From a checkpoint of a small transformer trained on Wikipedia.
Size: MLP 1024 SwiGLU, vocabulary 8192.
Architecture: RMSNorm before each block, rotary positions, no biases in attention or MLP.
Training: a variant of Adam for these matrices, 11055 steps.
Each number is 128 + 32 x the weight over the matrix's rms, rounded and kept within 0 to 255. Layers, rows and columns count from 0. Numbers have three digits each.

# layer 2 attention query, 384x512, rms 0.057, rows 200-383, columns 320-383
112093130116105109128163133139150138104070161151108141127112142134152137153103099081109149133121129119097138103112117112078102125141127142071124100104099118141132101109091119124115090115154126
129115059176132094149124122140167150108173091107137106103130070126140141136071099189155112151039070117114052178072136131139112085127124090080096171105019116118085060126126092053146103178084115
048170119145164046131056131152190172179168120116191244101089126066218161190104182202153199147091001118055148180044186102168196117204018161102195138043041020123090191174046121046088132167091076
187090121136075150159109118118118145107123110126118142142082160119160077122109181133084189115131173107094129105097141102099093098143105174142094080112179123138144159133145086171139145143149168
104119144172060107145150090148178176162108173137175175087132140087154118154151154119147184101115098109068161081117151133103070150145100096122148137118123097087122222122078114122083109080133102
201108107117133059057124150206128100207131116115148101125177106114164125212141142113176154203088108065069129088072175191108142128146123160107115123114155124089062117074178064094177166071168111
106159097121129128111118089036143074084157120128163093091118089115100171117099079182106153105112152123073125146115115100115130124148154129082126128123138134159146153128163127085106131129129139
084145128116081151155143138134122174141101077109105154168120112125131106114168102172125123192135191114117127097124147098138075125148148143190101055079130141103129139119135193168126145162143159
041125145146127129148139153122128160120081188050119137061136123153167090118156118151108127124143076115103093085102130101114101140145173126148126107105099121132090182109080114145119084143134123
133123108136169157103102140193094113164156160176108118089151112213109089133154129090173072201134075133166095147133126139104086169137111105158172140098101138136072092121107149110119107079132147
156102126134163133103160182108156148160109117157120082139151143123126122162134147072182101129161100161109062089125090141086154198107128095110122154103074142161089122130115148123148115057130129
134103133143096116102151092110116181136084189107138153110116139142145100130127122153081100087170100166080110098165116168105131085125106141111072106102129144097162107139099102166133127140140169
071172116186169142140166102181133132125118092152162166011160052135115064172141119109152082151122059165171133148104141125142156130156109127082173143096113122088130144147178096141153108098123102
048145177208116166142097119171152088117095122109100122171092106162113144133123130123116141102142183129118109078162108106133173083064132201107153102154106099111116116124108122161178185091157130
161160186136113148180179148113150123101122101098132132167123101065092161124164134134117142098128166171135146118158092174141114165127153116154120142141114125142109110140105139177107128081117116
136142120113060133099078130088134079102191056125139153167107088156095148142095082098137143124132138151152142091176099135109161128185128093127061143151103118168176158129131185149081135144089090
116112158187199151096122167093141100162106108134112149104135117141120150148146171073137128192179087139117136123142079114100119191120155188154139097105239202121114131100130170176107149182164101
118114126121128187028120139066090156137136108185180035102096168166120129139078150145154107154114121186080102100130147157124143091108178106174102143133108165140077058094115130114147180087191115
143147117145072145163124141147098179130108145115098156145094119109144122145082085171125143127112139115117132176140087147084142108106145137074156147133146124132155182128088138169081181200131066
181154090125153128070135132134127126117130166129098122133094174138162076135113160138177130111107113137113153107051128127085168121151120098182126129191106114128128079086096121148162178082139088
112108123168066111141165040092152114089134125134135180070059109132120183140144102110136157105099127140103155108121161102135075132109159155165089165139174164114148160095108137133079142150158121
134158125118102155195138115059126140047135120128143164105078109091105178117141167120073210096181176070093167101140142134098120121140117152132078090149145094160208192152154109213091106179146148
138116147143103102140149138141162131106133132155108140148133123098125158119123070161083193099106113133091131055138119119150068064145179179128099093110109116172151130183125103148094135110109145
109144106138116176147118131136138143138055119136142110142097103119121142118148099162100130104096119136101072106120052145091085143108116102124172156128085173125081109131139142140089115146053146
194123116149141114116158156168066160153119078164119065157205160142153143160189140098165105195084200106138124151121185136176142093120091097122171087140121133113082155121164130083081165087136122
072168151089175192167087161120144195112137120105122086162149136090145168140156097175080113080109152160041195144137178076155130089088129146136166164152151107140114126140102131157115185107123128
088168138157111095116144134087078138125115091143114114083072131201102121116170156066115171136138137160169135098155140090112135083067170131156108133160162131142128130058122139174104211114184112
092156080129118153151097125012103156147153123193139088118095127134096132102119116131105148152116096140112136041114101142161147137120190155095115086116120138122147150086124127113127146153123119
161133104153141136155202111114104147145153126133091094135149120159161079168107100121130130161132148175088131112144136148153139149119153099060121121102169187137068092140175158084078180144143079
161164164123144102109159146125167101114108085116157131119144169109141119124115070176122142127131098132108112099116120122088146162138117156145101170100152140148156115141141141179154130156123130
135150109186087124149139151184043127126133140159147138128106129166151106176085177129152126156134176123150189131110105112132086106159135161078118118195137153134126113159132125110118143141184119
113095138165126125148123117127189118175105110159159091116133122112111133113159177130116149097169102096102109144130080083182174118114139119072147117107116196142085141180121124084109159096111097
138121129127156090166125118121173140119148139130155103122128105069127138106105070123159136123097111127087181137139138133144060137139075137121117142127187143187085125143176109132133133130099151
142110107135140105172148170154096136161146110121140152134138128134131124068129081128121104147141112103136150219113100084179097117165120114094140156122140145069153096123140103147128134155134111
114090146093089143106142121149120111084057165113190213120101100089114129087108168157136121073126141123173128171160139101130094116151112170128139165168099134143143105091067107128131071095127151
120144120141170080153095162103110152079141111144129145169060088078121141117113113177148108096081041130085121114109145128090160102119138140108097143110067114161116092149072098082168103100058105
077084096119130125079124085070140104130144121041110136118104103144127158102077123093141113162159113147162147198105064117155110143216106170137147154131151158141121134097129141119099126135155162
154137132064097149115139114151132134119114166086136170129066131138135131139167148151082177099152162089143104113114112110157101125123139123159154157095162171113135117155131117142164121140134214
083139116113152168170091135043071162149099131156092132116108137118110158092141120139143194160102110147093093129122125105111118140087079152201111118208110140142118188079127222146119213136059082
092157132091165132126130154139195119184096130130148065063065133150128092187138186099096107136147101148161141118107099109096167149111113143097139089134204151168157111141161125139109120173140131
107114095132144125117135138135117110109085174143085074159108162140159123127152144120112164130085125168122171121128144146131151132122120150112121110114093137131164115115143168104133127182138120
060147148112120121090144133129133186139138186115158099133133185167143093157088110137122120148159095143116110088137082119085101072090137127122135154166113216158143159130110121154023169124156132
118148135087117082183186094089097159132091118118124074084123165139090123095161041095085119113155158134151114091148136168102108158144157142142133090096071156148147128128108146181188124120167133
145183158097141106126145151142119109136114065111112101158147168143146122129151181134134143128104165122137133103133132109127123161127131106107167152147129139133159103127178099162137143121159103
139095138142180146144122127134080176137138081124110085112144095148140138095189090090083168224116144150124139120123138105141123162151201058168160155131168065105093158171096122142128141152169137
201137140115086065096096090187129122126102082154167114182128142110107109136153174086168103165112166078111154133141103114123075101139130155091129078140175122102150152112173206194104100133123164
149146169128101103103185104184144137124136117099156082101132125097125150132162110115114146094145148143196118155167065137140077179097156107139094101138121126097172098128145124168138152128160155
164109153087091162151162094074115125109166078080138088108039146080134212087175102113103079107142144144156127115152110159120041118113126125138111171159158131067135122129132100153081163109159065
112142136119143100125111098158124170136184138108133146130054126128117149150175103146134101120090103123149153170143121151165100113189084123123125113154167150121117150100159116172089191146109158
092176089180140103096122100101154089153122135123126149149086153150153155146096129233119164158110132127122125126094156158159126101125122144121162151099106151124046129159112088082057104132123113
134166111162137146164114088079177111126154104093097110091141140124109136121095126153152161146166129089086148095122115146199144099132150117119136122138180190132108144098140093122101145163115121
132099142179157182133121134121127111144169148165034117089140123173129114139108164081129165114096098148129181117159101127088111118132181122194131094129151177175122190149160120157125163154106110
121126177099129095079116128127147125157126127111099127094179173112169096138132190098086125087115136158124161122155116112107145136138074078121149132129121087154128160116132153139107081122159122
139140117145162149147107118106148108130144099122096092092150104081150139150138169118149157191109126065071146091119171085171133112142204101092130121162212139152087121119126129128067137184149137
138091115112117139084081145061132088160135188177157160120096090124143122145095135117154139095123146160140105113099138101158169127084123159087112185164149192141127111117126111146115111159108189
114148141127158160138122118107094108195103138149123088081081135104126120098128163128120144169097151103161141165138136134153132153096156161155118151126145134085130115114089118101116121087121162
113102109142133140145116104186154095166148104100136133128108112130111134113117169112089145127138134088164089138115102115142106209153107162137112139138144123148122124134150144143127094119136154
129139151133125137137133152129164114124110101133125150103127120123117108131131125113107129113125144112117097108119098122112125191138116141143118120133166140107164102140140129132127147130136110
134133099187176087037130051184142116156187121167204096154145100161144111135154152173190111180198167089116126173114165127151092120117052142176109172138141082162084164088125207121140146163073108
095107140153133102151105161126167065111114115125149150113126135140131114155157136126121145131142114099176124113121104113137125142127114142146046153116132113152184128103128142156115171092164161
142151168111130119153112158107108164136133144146120119152148102140095138094105120121117109120115145153141089100151102133134143158130141182144161127115150115138152122127114139115143128132119150
098139088173141110102154080112104119115133104168151135121130122108156131163169107157117110175144136139099159133106100137103118080155154107067064115122134120097085103103104168152136105118087067
095133104130072200171148114150115142064102092145088142130175131080127141119082159137135119061109096162161142080168144101074073138118204133078120061140173096116112138131116115142079100101121078
129155155127111129142114168125130111109133164114155106112157108124131115139102123121128109112139134150145085113143134114146124151125113167140145112110150139116185132140120154158132117122134129
160157139156111144172126151179140180144101139151144168089145116110069158130110198127138094106095104177090128102157181137078158166116079130157114058093123122138190095124172086112156107086109113
172153161141131144163141133146133144081126186137129125117085111133108118124154075134101114120118130198173090137106176123100149165150168129151120137105136155100093109134138112173143159140132132
098123121115117132141115138136144117107112165104112190114164142137151129099126173136164108105087101101122107186093146155160130152136126091138137147093084119113153113128094139153090149122095130
155095105123067103205121094138108172101107098117185083137104064074062193029135011153058158117069192049128168148213065127155000236124147185179051086222220172132091187088066107154062141165126162
132121151117162141125114177136131130142114137145063171123128112140125145095121082140123118098152093182095126112160139163132130128100087144157134141139130141155140162138147148126138153108136160
130125102151123124120120144151116100134124142130116173121123123112126130158144149115126124168153160105118157118138116146114140122133109122137144152155121149128062112129099160070109138140092124
130144143068127139094123097099127139077151122162118056194169160101129070128135074137121126116109121147130141128133130115131126109125165131130143143130178178121120122159142063189130158208175133
144101112111131117168101099161143147151133093171091120097096125110110143159105136136130093167094103111113125108150115132085173084118104162115150158176089086158106081196152134095098133081084058
155110149093172087116086135136132110210121112149126168113129104141130143151111128046151086141149144092112133129164095153115086135114100082110117123112105141131114113131161147140124120094160195
116122100142129122092127103137112127149188131139129113119123131094155147140137124138173138158144139132107141135123073159144093132095136083126171153158130130093135150085100104103136127084143100
109119151120143176133124088160130135119106126142093132095126135121094108130133091110148059069163186155144123094207125138091149125131134120159117132141133181122101098090105100115152155109184127
154139141146096171120072158183153097144113120156167064156129113094101044107180065175132131131153153079124146122168136124089067134086221123135144158074183124191127158168119126181133138102154151
154090157117163117058110105148128126164110110133176088116119158115104106125149102111154127142185155115122117143125093117136137141118132120166134141130121126157111096122168174145120128106135164
140135073130134177107122096143103123160124097170116129087129137111116148155119157123145192135145101108122111142113103110126168154107097138153140152117101117134097129143138144093112137106138159
069166075099133158139091188116097145141221170142116149097150098145135205102160156174152125158104108099105078133104132102121156124112076158115147167126109121119125131111120183080111055119136132
141126114149137086137113150133088126129124125097158147115149139139108132137127151116085164116162138147141130165091139150121145155145110130121114075109166096117087154111127146092135161175169139
137121142132114142087117148123138118178108105160134098142095105143143128134162157113133090159114136158108080090131108145114158098100100118135135147094159165161091078145152138105106152113139100
135109132138103122160181086163086104149100084082126121096134121084101094138167130117088164103104137103119137088131111127124155106119189150149135107145100115127120181153133082098138081136096161
122114135139119129133175094103144072099157119083130127126166122110139098121107110134075203100104150110135167154139092136142168123142130139083097117165093111122143142133107116132110095204136107
146076127131118122138104139124140132124142093154111140141142102144136100086093099089100155123171127097093089134142139131138183116096109116126112164118132133163087125128121114111180163159131100
095113109111111121161156171113121127103130134148093145111157126089118122094164164131129114128132139111111161173136106127124163126128120118138125128117090097131134127136145084078142075117089156
122098154153106108144134094134086134090131156090101159129136094096146129112110180090081116130073133107130199201126132075125155110162111162086115150169131121137096182124121110130132118149116125
079136060084124072118138152102152115165129147098141104089137145179096123100136145107109076111194149144210118146168124155162095169167115088179086117096176108172139146060102213153127148014132178
096147102184120084181179117153127154126085147106139115137075128110098122109131066137145170119094089113146134118126133123149110127150171164111124187125159159136138132148108060150121144156068121
132132147108113124109140125127135136182135162118121171095187109085139138164109144117139081103112126148110081126094189125094145085127133138120124093112099107097112107091124122118151104118106104
099099150132137130152147132105148102099094153125117187135186142184121145118148203115148162163135124090130153166123151112094178135170101140112111135110074092144118126158135146132118106149106127
124196177119140101140121133156132106141128153141118153119135102108132181114086078131129153106123097105137156124163120164161138142217128135147185119167134094120130108154162128146143150096055110
144082146157139151176231137143147157156060186145101092081108118111131143147074138135069145108149197128071073144125190051114167183115123193154130140214195142164082177144124144187161139144118135
108118123147160106124111095085116107064173083130166143155105156115150131143121169125133168139119128082139144125108036148129128179119176061106138124108201106099128143133090127096130091117136091
114127157146142153145090125133040153128122106133125141118134051094107147111127109189171185137177141123144103121152115128103086183094173162153112149096149118145156167110059077089140064079071142
131154208083072079162113149123117121135110089073063148142126145135100189153152129146077120146136131136112161097139167107099116090084110097151104142061136109135123131138153129119121103168134122
133113062179119112064078085133118108108194062104091185172101181125176100166125057146145122142111125130085112100013172157163133073115108134151123172170127125123120100169121119109111149178156108
135177088142135133082146109157086077132087104150118126115143115111118151118155137080170112207153129064124150180126120099077146135107172093121126121132146171057125108144173132112159128112138133
072131107132176169101125104161137098156139113116129097145162078123176153132172170141121055178132126084112142122120075082121114093168087123129169191102103109129072154158147160093122178126154110
094090122113145128160048173098116122123218076127172106155104112161111083097158147155144131153108079105197129142090143080172084082081143183107118191120087144142110155121042119109146063211137180
113098118117099139122097168123136124101168200153127144099137090143152110123146130116122152128151115123117151094128171109099116147140101133188143145152131167136101089143096143121176136122084145
165078107097131199115077135118184083160127145117173202109132142128135175119106139124164078127179123104155137121169126098138077112127159162092142026129170141099188129102141127140139150087176141
166140131098146098113192151133127099140164146108108123131167110096106197108085125143165054130112112125082149120141164128136137144079082137094075112099113068123174151134166103139143140132124109
141171191140121116125227142070158135129096123122119088152136081154134167096142101153116160187132126110102151131110113122151153080133156154144149150123111098117097159157124124111161093134140148
115153111164123138112108101083115160111162064114127139080117133121104060108122131184106163100101065118116162140164171092160129103114139114120165163102158130123170152113143123119131166136130149
120156159102099108139104082114150138109128152123180125138097111133155125109130140151077164162105095085139140126148144061181178139134165128146098139128124116134121174108131125092152153140136173
050176103090170179116118202131087110117092149125107108102184102169167100132137143134088085100119135143139125168135125100161123168076116133126144143136152108174107071170153128098157146069147150
123172100114096151098105135135163117195149153148143129158081094154106101103113153088127098131112108106159178082110124081111104144086093190164105139094160126152094149066116088149123139103127157
115166134168146140146050123121095119149181146074114129138108100182097081122145170163112109138106129120152115182094147179114093088106117120136097121100137206089127161068134179139112152082188076
111163140151136123135093170183126131171144137153114135184110100157084140153107103103156095170142122130114146152132108146154123122101126139144127109150104138085083067130173113228162175168083152
141147090126131061124128106055110144163137074119104143125142152130184126152142165178133147107162113162136131103091113076102064143111140112096108105101140096166110120108132107139100133118091172
140113174096122057173133115199142197134107151151039123156120114145126138113133176114095162094108162109042206143185144164131170062144122142105149134200104190098181098164110122076170101110125143
131128176080117167141079161082053108159024082167117124144081157159096130110075125096086076119111160108137128153150111147108127119098121143138141098130095139096152070121115124115112153066145122
139140138154094094164137133160102151143134141128110108146135153169113125144095113114135136125167153170174068139117163146135213184134170120070122082070128191196096116136129091164166134160115157
153084157138098142191120202129135116107108122100139177053130089143108164072114074150177137089126130152071161129104132077143086136169081177155116125129075112102093169124071111158143135144047103
135151183122126126108144104139179189110114105177152069067130162147150118118144102104124118103132187144080135095139139157144130120111163103102157142136150117138160088151148122154124142066148164
173077025123140157098153139170114132095130102144115153143163108175128075129097119110111166112129155162134117106126163164146231127144086165114132119134119114080130172156081190145163144169166079
109165119127114156131161099093096128116126136151179157133159170161138134161057212150116158146055094149144124165120162141127180091113105126100119156104090147103153085123095104063103118106152162
177135120098138152132189048106137134112159141150135154064106140100125130130164061153083153096137125137159140150124156096100127128212157110139072082136156137106189068086116136146111092145106118
129093159090146108123126109185124148166168166113149093140212114206123135134160132109149127150148120134141109140108176116124109133171130100148126116118128133113133180146157142112128093072104122
113113109108118091158144127121119095138104106127175131131156101154115118103123104116072125167141143109142124102144105200105134132146070113121077092118121186171099143110144158097155151116214132
130132162083105163136142139103132159111091144109085080112145151098091123093142146189140153076123136180130126125108143157101165140135148118171118104095145119125155149108143106133129161099127102
123152136112126133131154107122168164169140139139103092118140115124118129127114135131127130093127160153138113152132111138125164129132143108177122101140113142130122140107100137102133145138129104
131101132143164131106060148075107190121091188116148056114087113133100145123112094148130075109109094161126112131119137083152136144140119197138145148141094133131112132146149116141160143161122133
150122158127165164106126154128141184145095168144112120163144159114101186110098181121115086117082125151111129130126159123111132167139152144124165110158150137096174119129156121093149073140100075
152155128122106138159094085042114140173101120148127117073024114107135171144121061130080136098096161183110103144140118149163168159112133143124105100156146160098091160098100103110100125106100106
112150113109094105133105152117150115115128140131152143151143161125160115130123206082106183141115096088131085142087128087153136123118142119100128119120145117140174133153164142176096105127111126
163126087129099138091148123146095083145130138139113126158139117134163099145103126107141132160139142105079134132105113147130128103101123112115133106128125105148144133133143109121131133129128121
089166140121184153080142170109178062120160141135036184123162213182190054187159240111207109102173061170160091131024224142109255028141143130100222181012077043202139094199187207080118098139109042
088129120152170147117102138151121171106118127105071109115114147157117134121122103133106150127101133155093139122095142137076131119157155129152132152097148114096124122074113169101125109135117105
132149162168117122140136099115126096183090198136124155129144130107122095107121147065144153123089059112138090144071156170062139148118184094126128118138154126064112074192131074140114164120118106
069166168201182124160092146125110254028096156074130206069139081136099178128118165148096141090086107099092148116176178113058037082091123206105178112101071107205173135138164101139137090168081125
127132122141118151160102126149129120133132115156111134119075161145133118105076146159114167148085104136107101105128092110110132147108152139097133105146111107101119151143103096105123097107146116
177168148140103159197076091144181192064111195138154156152111115107082142104107124182075134102067075121177142065147173082106101107156127170118143098148138114066152203143088109145137094140123069
178113114056097143098195103074149064087188064134144072101128114125139080147126127129103101172183177086116136163102052164119221153134201109130083132130144137152127095127129116193144115194065120
115097099181151100076098122097120103171103114151105131113151128129168145144141155106171120153140136129105141154092107158155139097156145099125141157109128130118088131109152112150138123097166149
119137111118142114112130085078151106109143104111157131116124155173125119112105126128193091171167140105126123143143158119154130145148162112117079124130131126111140126150123106093123095157112137
137152170095130113153114136113157134110138164107116146146160115125131142124138078149087158147120125121151159175114178077163090140132097129131107085118136103119145151132115138192124149142135138
116114145128146121155121143104126141107128179146085133113137137136118142096113068129121118125131156199147161178123130132157143167100090172177128107121168123142124164129090145120130163118132120
124122165142124139107147134080133142119087139129129125161120144163153138132148158093114107118106116151099160105067157138106163127122093079118099129106098103091138077128149153139145149144134128
165119130108137193143110114118135142146099139157104085122140135174157104122090141118138069119112095154108088104150135138126138127098128158122120128093164149102144091113130132147130130104122155
099150150122103115161122150092131150095115157143122132101160129139164148111151133121081098094122081099129158174168181129131132142159110122159141086107126113112151146160127141172178107106097096
129136174085107122156165121109157132176094100127109151142141086087117175115137108102174052091137148148117120105119041131133139178093119078122094103116110139122106110167080139122150179059110146
103137104133095142157181147156165120131080121096106180133129117078095158115128139101089159132123150115135144128130082137121130124112128170161088132139110105110128138089091162141127102153092109
171157123150106130159141131140163123151176112142150113131148110127106117110107120107138104133109123092147118106135041114135127117171180134103119170103134073135155105148138123118104137133159135
139159165095100124106161111117146126173098145149113168106177140166133130144124154063128096133135129141137143131129105175108142138111106093134160118120137116125130081117170167114119124110138123
142125139145126114094084172123118140100139089129136073151125162144160131122140095146158123147116138138126137112099141128134173135146118066126117129096114135113135103118120136131132148170156149
182106096091138115124098121145125147146067184112098078151096095159128089116149095107114109114131125152160181125155098090129075124085173095085112050133171158132147170124094102206130132126150114
136152105130178128103171130136104141094167094128162085088118137166137119153140122169150142088108116133156119132114169105112118139118166084129077132172136134153133088157142074131116101142157098
130132152160146080153095142150118141083144129085116145162090117129140172145169129196097164113193124102155166149139162122146093088111140100076095097162124164072166112115159182121107103142129131
138193115109174144111137129121105127092169085123186117100107149095095136126099146102156132104101113122144126096147103111129140160149100132142131128157118071180139108127171119113141156121180163
144113137165117109161147106163127134110144078153144128149089138139129139125155122156147141124127138153085082129148166112091109125087139152082122121160124117136158145146145164141120131106103113
088113165145134151108170118133150115147116096097146095148106108126146103112112129107161109120118101151096132090119122128099146146140174093088126173128115128123070101161129095090105106117144150
079151113142116123105117132097142131151152140119139155132131105114084134115105162128164090143157145137140120155109149148114130119146100140137089144121074135131126100095121150148159176137056140
151174139145057145177174167102108089097148142077114136170160086083122186101132114125068138113152170107131129189154137060118104163168111128118070139148132127183128152106118128125135137151169162
180175150095096119154067165129086140133122085117113123189079109083139137133131123202187183121106132134090134123124136110146039132064130164154123113145160092083160177115081183159151159069159135
132125111098118154119089134153148130121106134148101110183105135175107119134106173093165152170151161147143123099118113132075179175141147144155118154101140165066142110126123139157098136151134167
157135155092048144182129133097129133171163186100119125134100179110132121141161136090157202126136165176113171198107132108124202049097147073034197153073159157165133102043153135109116181114068144
110192154124157079093167165115149094115127101088161083102107142139089127137153073115128153128140103153106065089131100139096134121130202162105113106124171120143187151154093084171159092206106145
115123161163084169108098116235144152161135181118141092132108148145144141172158097136150081140166159122129112159116110169121155098177104112158107114171104137151071124168106159101142149127112128
156107144136144113103088180126167121109123078159152132118043174140099127105091196102164080125154186113146141138115076169100185146115106078151118144161105106108120175161100126123098120078172114
142127123120210153128151122065152110115185151137104094097126143192113194144121144125099129161144111193179162131141180106082097143139116152167158082159148089154138140171182138133149156123052094
114130118093170145170112106101064137118180136129101123123100153136132094043128103095131085087088074190129050138103131169131169108132176136096144112147164140093148142137107113081107151110100154
144174107135128137137116108140075172112089174078124109099086140126106156081128128183141141119118070115136084162159119129159161138126093176114126174144126150095146099108150127171109086096096133
072162106123136114112121154151108114123126059093119150114130147107152115159101143185161207145100135131117112135107166170159157089110166183075072130156110187139074160131111135131109104144108109
141138109126068096136069085117146189116101133131118107078128170075067141125155159086145069119133139047134110121109124134182155091110132124076120148173169158164174125126126081072120106113090114
100149167132140127113209129104128134100157083125096135161134119160127150123155112161133169115091156077133125139137158165076099184118153131111144150092090158062137161140093122149085142091147145
136112104099118145099100117119123165101073116160174188134182142116120156098172122121096070162131147154126156167085154172098111186224120182147176124126166136130151179093083064139116134108173171
140099140088144073074122170121124109090114152088120096092131123090107118111162104129129089188138095136180129137059135088139126117110150192108191191113124200121115070138188072117109123096107143
126063111098125067159114174144081137126083149197147102114082170108099193102147165121155126070149112096118129098158132136167174167096033196114135100183129126130084127130100129145109120086139158
131149153087130071131128137123126122139151156181111127149127206203195086153136165109153082135186085144134138111137109099095132186108108120160116090221126142155138140191190100094096111116179107
137095130118093096168128134135153077044093140147167111184098121075102103100175140139140143110098156132125152118133156098135097091184094175036105158113106161139112134114121122177037170108116153
166185128140148096132088059094141086156104094130103203151057157144161135123135111083146154127094121119112154054129141130127139100140139165169116135185147063093079113167100151124134070155114109
114113089124110113134150173081127126137147068059039090092149125117128141110079140102112164139075146102093209137085121167147158157071129099104119174171150166077056127083149152089130129156129167
172136149154157081089109099119127148122122004123160146119128162098122116134108132180181148105162149143144096126139131066125054154143140146090124109090153093149148164166174180166135153217115153
198115114149105123156108101093200159152157153120090150100150202102125103132152064254137131099216112150111107112146164136140115109163155126120119107116108087123133154169129149126078144140140125
104104092147120111108161131097115114132116094122146090153064104156105134141150132161120137139142041102086089119133154106161167045132133120071057191090132139151144127154157105149106078171101147
118153154069132148133091149150089125099118076153114138129130158168153134158107201122138183122113074117079150162139089140162076081160138085142181121195097136138188120151128189095140172122090140
130075168105146111123078131163156110124075094096136147090101120138169143124121130148140161151183193071143082145102153127169164144134119136094100129128119111157110177141117120105108094120164151
183112150146104069148129132048118078113181131122133144108114113159124123128136145168125182158143150132193135091124091088151132156135116139141148078111113099132106126102119109109133122141083152
203082144083129115081122082128104112145147101175127126093143115128147097116140102137061094098147132124141145145098101143192065103093121131150122080180161166191100154125125166102156086077086140
129114120115150136095204148127183117149126111167116056112142171082150158165157067098056150129147147170094147110195129106118113123128153139138136126061102164089114109102088137124064096081143190
144125114113118127116129115158127078126114126161159155162081137049101102129098191100115137123189111126106123139131102137134128146106130111126087109144152085075142136091134143176154079133124095
108110177107122149089066102120137136152112103078140176163125115133128127113037077147149151093132154116171100108161062133104186118155114166141120173138157184173177063125090169132148100109113159
160217094144117131146090163113134119129110123135139101115102124150130199113080102130152189110111092116106091133139079110150107125133153119101145173126041145136108126157076118138065097164041147